Weights of a small transformer language model: 9 layers, MLP 2048 squared ReGLU.
Each number is 128 + 32 x the weight over its row's rms, rounded and kept within 0 to 255. Layers, rows and columns count from 0. The size above them is the row's rms in percent of the matrix's.

# layer 4 MLP gate, 2048x512, rms 0.0846, rows 1028-1044, columns 448-511
size [ 97 108 100  96 102 104 104 102  98 105  80  80 105 106  98  97 104]
[[146  73 156 140 172 144 134 131 113 118 155  88  84 130 147  82  76  82 156  83 125 101 126 118 124 144 119 141 165  65 115 176 141 140 173 140 102 105 135 148 124 200 107 129  97 103 122 144 154 148 165 122  87 208 143 129 172 139 158 154 148 152 114 149]
 [ 88  87 142 105 110 105 148  90 139 177 110 145 142  94 100 144  93 162 225 114 151 128  80 158 130 189  99 185 109 156  58 119 167 140  74 204  45 148 152 120 117 114 171 111 151 184 113 141 186 185  76 100 148 122 123 160 189 148 123 111 158  83 137 129]
 [117 134 104 100  93 144 112 101 106  88 130  35  77 138 128 161 111 135 133  70 152 132 111 207 157  74 146 130 112 138 189 151  75 119 144 136 170 138 174 115 166 114 116  98 148 141 185 163 148 131 141 138 105 127 109  98 124 154 106 142  92 172 174 159]
 [ 88 114 132  73 120 158 126 144 115  81  88 136 119 120 116 130 124 156 161 128  80 120 170 134 127 129 108 142 133  70  89 156 216  93 106 106 162 134  86  88 144 107 135 115 138 169  76 109 116 157  97 114  87 102 196 141 131 170 169 105 150 167 140  74]
 [ 98 118 122 163 156 121 148 156 121 178  85 143 166 199 144 120 147 178 137 142 151 181  87 109 114 108 125 163 109 139 126 105  65 100 104 106 143 146 160 120 138  38 127 119 171 120 117 173 172 119 135  90  93 113  77  92 134 110 144 104 106 147 127 126]
 [136  86 160 152 147 120 127 110 127 179 106 204  98 133 114 103  97 109 121 127 182 158  97 115 113 118 115  97 142 154  83 116 142  97 199 155 119 181 154 106 109 154 122 163 129 106 148 161 165  89  99 124 148  83 119 152 156 140 124  93 137  98  72 120]
 [163 149  63 155  78 147 105 132  97 135 139  99 137  73 151  68 110 146 113 120 121 102 172 159 106 110 126  58 114 128 121 106 141 119 151  67 141 140  74 110  95 110 136 129 101  96 146 147 154 156 103 180  93 101 114 192 141  71  88 142 127  67  82 117]
 [ 80 102  83 145 105  48 150 103 127 134  85 162  84  52 179 127 131 120  65 142  55 155  75 134 109 122  82 141  61 103 119 147 147  56 125 154  78  65 137 104 118 204 134 107 170 163 109 148 151 120 179 109 102 113 114 147 130 150 139 128 124 149 124 139]
 [114 146 123 202 128 159 164 157  66 124  87 167  91 145 140 110 133  96 118 173 161 141 110  91 125 107 144 198 133  92 192 202 159 145 173  90  75  97 128  57 121 180 179  84 143 148 180 135 117 122 111 134 128  96 152 145 143  93 120 112 185 176 109 126]
 [ 84 205 142 166 133 180 136  57 158 189 172 115 135 182 125 156 149 160  99 149 138 155 133  89  69 106 154 170  98 136 171 159 165 139 119 104 110  90 105 108 123 161 156 144 165 106 113  72 177 116  78 123 104 110 168 188 108 173 138 103 134 120 116 126]
 [100 157 117 128 143 178 124 144 132 171 112  76 164 157 129 106  63 125 137 133  77 127 155 155 139 134 164 172  79  77  97 137 132 157 129  53  87 112 173 123 140  96  68 143  74 101 154 190 101 102  78 108 125  90 115 122 117 156 108 119 128 123 177 140]
 [118 133 116 130 179 178 174 179 172 136  64 109 184 133 135 121 131 149  89 145 122 149 105 135  84 144 131 144 178 154  82  59 110 142 123 171 133 133  99 125 169 144 103 111 127 115 130 117 121  81  91  94  22 134 118 171  92 151 111 188 121 146 134 152]
 [129 114 112 135 103 134 115 132  98 174  99 128 196  99 166 145 164 169 144 137 100 138 142 122 179 127 123 123  81 116 179  94 123 126 151  97  93 136 120 101 143 134 100 107 118 116 130 139 116 131 130 153 119 152 118  91 121 101 163 134 155 103 161 115]
 [ 93 146  85 129 105 171 130 102 147 128 138  93  77  94 136 149 135  90 134 167 114 144 150 131 165 124  85 137 177 120 154 191 165 175  93 150 170  89  82 112 111 147 145  99  82  86 185 164 163  87 115  83 132  91 117 143 150 170 179 109  89 121 123 139]
 [ 91  99 139 135 150  87 120 170 109 134 183  99 107 143  72  90 119 115 156 114 151  88 163 169  82 140 155 127 107  87  89  91 139 175 108 146 130 173 163 103 117 123 127 110 137 202 169 179 162  88 102 185 139 131 170 147  97  87 173 158 101 118 191 162]
 [ 98  87 115  88  90 122 119 209  81 129 122 104  99 111  92 151 116  83  79 143 127  75  98 152 109 139  89 152 134 190  94 156 184 139 123 129 135 111 157 159  65 215 112 126 122 167 112 169 127  98  69 142  96 100 118  88 149 111 122 135 141 184 117  98]
 [148  97  96 129 172 102  91 188 129 131  90 151  90 162 159 112 157 144 130 137 187 144  96 101  63 162 172 111  95 151 139 196 127  99 102 101 110 154  88 122 156 154  75  92 148 137  65 144 135 184 116 203 157 106 137 137 114 144 109 106 113  90 108 135]]
# layer 4 MLP up, 2048x512, rms 0.0857, rows 1028-1043, columns 448-511
size [ 98 107  96  99 100 106  99 104  96 102  78  85 100 100 103  99]
[[205  76 108 145 162 141 124 130 154 104 135  82 137 165 132 109 137  98 134 122 119 117 137 117 125  79 102 142  80 150 134  74 122 111 165 153 156 160 104  63 133 124 132 176 146 163 101 177 141 112 167 106 108 163  91 128 159 151 134 159 138 182 172 156]
 [143  69  59 130 151 113 135 105 115 145 174 138 133  67 141 106  92 149 143 131 199 136  51 153  86  50 111 132 103 134 188  92 188 109 114 142 102 108 184 114 100 127 118  43  66 131  73 100  99 159 107 129 139 145  95  63 138 118 123 140 152 112 164  91]
 [145 118 188  98  83  84 124  92  85 107 146 122  64  99 131 132 110 147 193  99 116 138 127 163 135 145  88 104  97 174 147 154 135 146 146 167 227  58 147  79 149  94 151  63  97 101 153 135 100 121 107 114  87 170  98 125  91 146 114 117  98  87 139 115]
 [139 138 119 116 113  98 133 119 122 143 124 162  98 157 110 175 125 117  99 129 129 106 165 115 123 131 170 126  77 155 210  69 135  76 146  95 174 135  84 124  69 155  75  66 115  79 170 124 153 158 115 154 124 163 115 154 170 135  75 142 195  93 127 166]
 [130 129  87 109 158 128 139 148 176 166 133 117 134 164 150 161 121  82 151  93 143 126 111 101 141  54 126 106 104 158  93  88 158  96 137 114 131 192 106 122  82 120  78 148 116 112 119 154 104 163  92 191 121 128 148 115  77 115 102 132 193  76 118 102]
 [157  89 111 154 149  59 153 119 149 133 137 134  90 135 157 108 138  96 122 104  89  96 146  82 155 167 107  98 133  76 182 108 135 163 184 109 178  38  79 113 170  33 131  76 148 135 145 130  96 119 170 189 117 140 128 146 108  95 148 133 152 129 133 168]
 [139 136 181  99 121 111 112 119 112 122 150  78 149 129 128 125 124 124  97 101 166 129 172 135 125  89 126 130 113  96 116 147 148 125 151  96 127 176  31 129 162 147  72 106 198 145 143  80  68 171 135 125 133 110 120 119 116 147 105  95 141 145  52 162]
 [135 153 124 141 130 102  92 163 118 140 164 195 127 131 213  31 114  86 144  70  90 151 144 114 128 181 114 110 105  82 143 150 128 107  83 133 173  93 151 168 180 110  97 142 104 133 127 129 160  73 112  93 127 222 149 139 124 207 147 108  86 115 135 164]
 [146  87  73 124 114 118 162 154  87 128 160 134 104 167 144 214 152 133 136 107 100 115 111  89 197 147 113 145 114 111 115 114 105 140 170 115 165 235 159 203 115 176 148 147 104 126 137 162 108 125 126 108 124 133  96 102  59 154 151  89 172 125 126 135]
 [122 108 164 154 104 130  84 123 119 134 150 107 149 192 184  95 125 153  94 108 180 153 159 110 126 140 120  95  60 126 128 142 106 101 158 104 137  96  99 108  19 168  76 150 134 154 153  43 160 158 138 135 167 138 117 131 153 160 160 199 143 172 181 189]
 [136  90 168 192 170  99 120 130 127 107 120 119 137 108 190 158 108 140 117 127 122 133 156 128 115 151 156  92 147 103 128  77 173 112 130 102 127 127 158 153 161 109  79  91 161 172 101 164  99 135 129 146 142 132 121 120 156 135 106 125 119  83  94 111]
 [115 154  94 151 131 158 134 198 119 132 107 115 157 136 113 143 161  99  88 130  83 125 116 197  67 163 190 122 134  81 138 129  98 120 139 173 127 109 110 186 161 154 122 142 140  84 119 131 160 104 125 130  15 155  85 153  76 199 137 168 105  82 128 154]
 [139 117 126 142 122 189  84 143 132  97 108 122 130  86  82 162 200 181 138 138 177 175 122 110 118 154 154 100 114  80 165 139 148 114 110  87 101 143 195 139  98 115 150 149 167 115 165 146  74 177  80 233  86 133 104 165 103 139  76 102 129 167  78  59]
 [181 110 167 171 156 157 141  94 147 134 199 168 111 159 134 118 112 132 103  58  88  95 111 129 172 171  77 149  97 175 134  89 119 129 103  73 161  39 160 124 123 128 112 159 131 114 104 147  69 135 149 117 125 104 163  33 169 115 161 161 107 108 193 135]
 [129 117 146 131 126 149 194 131 164 170  61  82 138 126 140 129 153  91 150 143 148 118 162 166 120 172 144  94 155 122 110 171 188 156 129 135  98 154 165 146 180 123 111 104 153 151 160  93 118 100  96 110 171 134 134 123 118  80 138 135 156 188 103 190]
 [ 97 151 166 163 156 157 136 112 160 146  83 127 112 170 147  76 188 121  81 136 107 108  72 166 152 170 124 150 177 151  80 209 168 176  99 123 140 177 163 151 102  96 103 121 144  82  71 181 115 155 128 109 129 158 134 206 112 183 106 198 108 137  77 102]]
# layer 4 MLP down (transposed), 2048x512, rms 0.118, rows 1028-1043, columns 448-511
size [ 94 102  97 103  98 100  95  91  98  89 115  99  96  94  95  89]
[[ 65 137 186 154 107  64  67 161 107 101  96 131 135  53 123  93 177 101 154 146 183 168 199 170 130 100 132 103  98  80 148 166  80 149 177 145 132 140 196 141 145  85 122 128 134 105  96 102 159 129 100  94  70 124 178 147 185 125 126 123 117  83  86 123]
 [128 167  93  81 124 180 131  88 119 155 169 137 175 118 138  86  96 178  93 150 202 117 129 128 159 121 232 119 133 175  74 140 171 172 125 138 161 148 131 111 154 165  92 175  95  63  79 108 117  92 104 191 116 138 199 148 136  99  72  79 116 171 108 101]
 [179 131  17  75 134 147 125 131 135  98 167 124 187 108 149 125 120 146 151  93  97 195 161 115 175 113 158 177 185 130 124 121 122 114 132 153  71 197 152 101 145 172 134 146 144 132  51 133 132 137 153 109 151  63 177 152 173 148 131  91 133 155 162 144]
 [127 142 115  86 104 118 142 138  83  91 124 132 183 148 166 150 141  95  82 118 192 113 161 139 145 145 120  95 116 159  42 157 170 118 189  87 169 155 154  77 119  98 135  52  98  75  99 127  60 109  93 148  93 149 116 117 129 207 133 163 127 105 121 105]
 [147 111  88  97 138 119 102  50 139 143 131 137 120 117 134 139 140 142  94 124 107  80 124 149 166 174 135 117 137 149 166  87 125 102  66 153 165 109 127 112 137 109 141 145 156 125  80 169 154  87 137 122 125 130 153  79 128 106 121 111 148 204 127 185]
 [145 113 120 112  88 103 149  85 143 106 191  96 150 103 118 130 182 123 138 112 125 154 152 102 137 151  55  97 161  97 121  98 133 150  90 118 139 175  75 149 185 132 154 129 111 176 113 125 152 116 133 142  90 157  70 126 134 139 121 165 126  98 115 115]
 [168  77 170  99 100 145  76 137 172 148 116 131  36 170  95 159 158 165 143 123 123 120 137 177 138 197 159  81 120 137 145 165 175 118 126 157 170 131 122 148 119 148 163 158 131 102 110 176 139 194 150 128 176 159 105 156 115 132 153 106 100 126  80 168]
 [136 146 135  99  93  46 146 127 106 110  72 162  97 205  91 188  81 159 130 126 106 133  68 155 164 147 185 107 122  85 106 103  74 127 108 132 166  95 134 121  93 140 142 146 106  59  84  71 102 153 138 108  81  98  72 135 122 151 105  97 130 124 130 110]
 [119 117 156 110 147 157 135  80 119 111 116 142 171 122 133 132 155 170 123 117 147 134 121 121 109 108 228 136 166 135 107 116 132  96 148 217 140 138 134 119 182 145 126 100  91 145 123 174  83 157 119 178  76 181 150 146 141 175 170 170 125 140 141 174]
 [ 86 111  41 137 156  79 115 116 119 130 138  92 160  98 105 121  74 126 153 203 137 171 133 162 129 144 160 219 125 143 165 151  99 127  87 108 138 171 119 183 110 146  84 156 121 123 146 130 180 117  81  98 134 133 117 214  86 101 204 132 137 149 109 173]
 [163 148 120 179 134 123 129 128 114 128 146 135  86 122 110 127 165 108 166 115 184 162 152  91 132  87  88 121 135 149 130 112 117  95 173 128 122 136 109 135 133 148 187 164 106  98 175  90 140 167 153 156 132 105 184 164 145 119 125  97 168 156 110  84]
 [146  77  96 130  61 165  94 114  90 135 103  67  75 158 158 102 131 155 146  90 137  86 140  57 132 103  82 110 117 134 144 137  58 138 166  64  75 117  96 116  90 156 121  77 157 173 147 134  94 179 130  92 123  76 144 142 130 121 122 147 111 189 142 130]
 [100 112 127 136 130 133  98  82  58 112 228  79 147  96 108 131  77 176 160  95  69 116 118 109 122 133 105 116 185 143 146  89 110 105 112  92 123 161 116 137 154 142 111 152 105  99 184  78  83  92 166 109 134 109 132 147 153 179  43  66 164 144 101  73]
 [168 142 118 167 161 111 137 137  46 111 138 118 138 164 141 178  94  72 109 151  90 156 155 107 126 163 148 130  63 145 129 133 134 127 112 135 154 152 149  91 122 160 110  78 132 135 123  84 163  46 139 131 147 135 161 127 145 124 119 117 193 141 142 179]
 [ 87  69 110  94 135 167 136 111  67  95 138 138  99  71  77 107  38 134 114 126 152  96 122 185 154 147 114 153 163 115 119 142 146 184  42 125 131 123 175  95 158 139  66 108 140 171 111  48 148  40 128 126 130 172 145 117 121 160 138 135  70 122 118 134]
 [125 135 118 199 125 156 161 130 163 102 166 147 138 111 139 141 142 108  71 118 121 136 106 130  72 188  83  90 104 175 129  54 165 172 132 116 100 161 182  50 134 176  84 124 155  90  93 113 164 148  97 123 127 109 144  90 105 105  90 113 112  81 130 121]]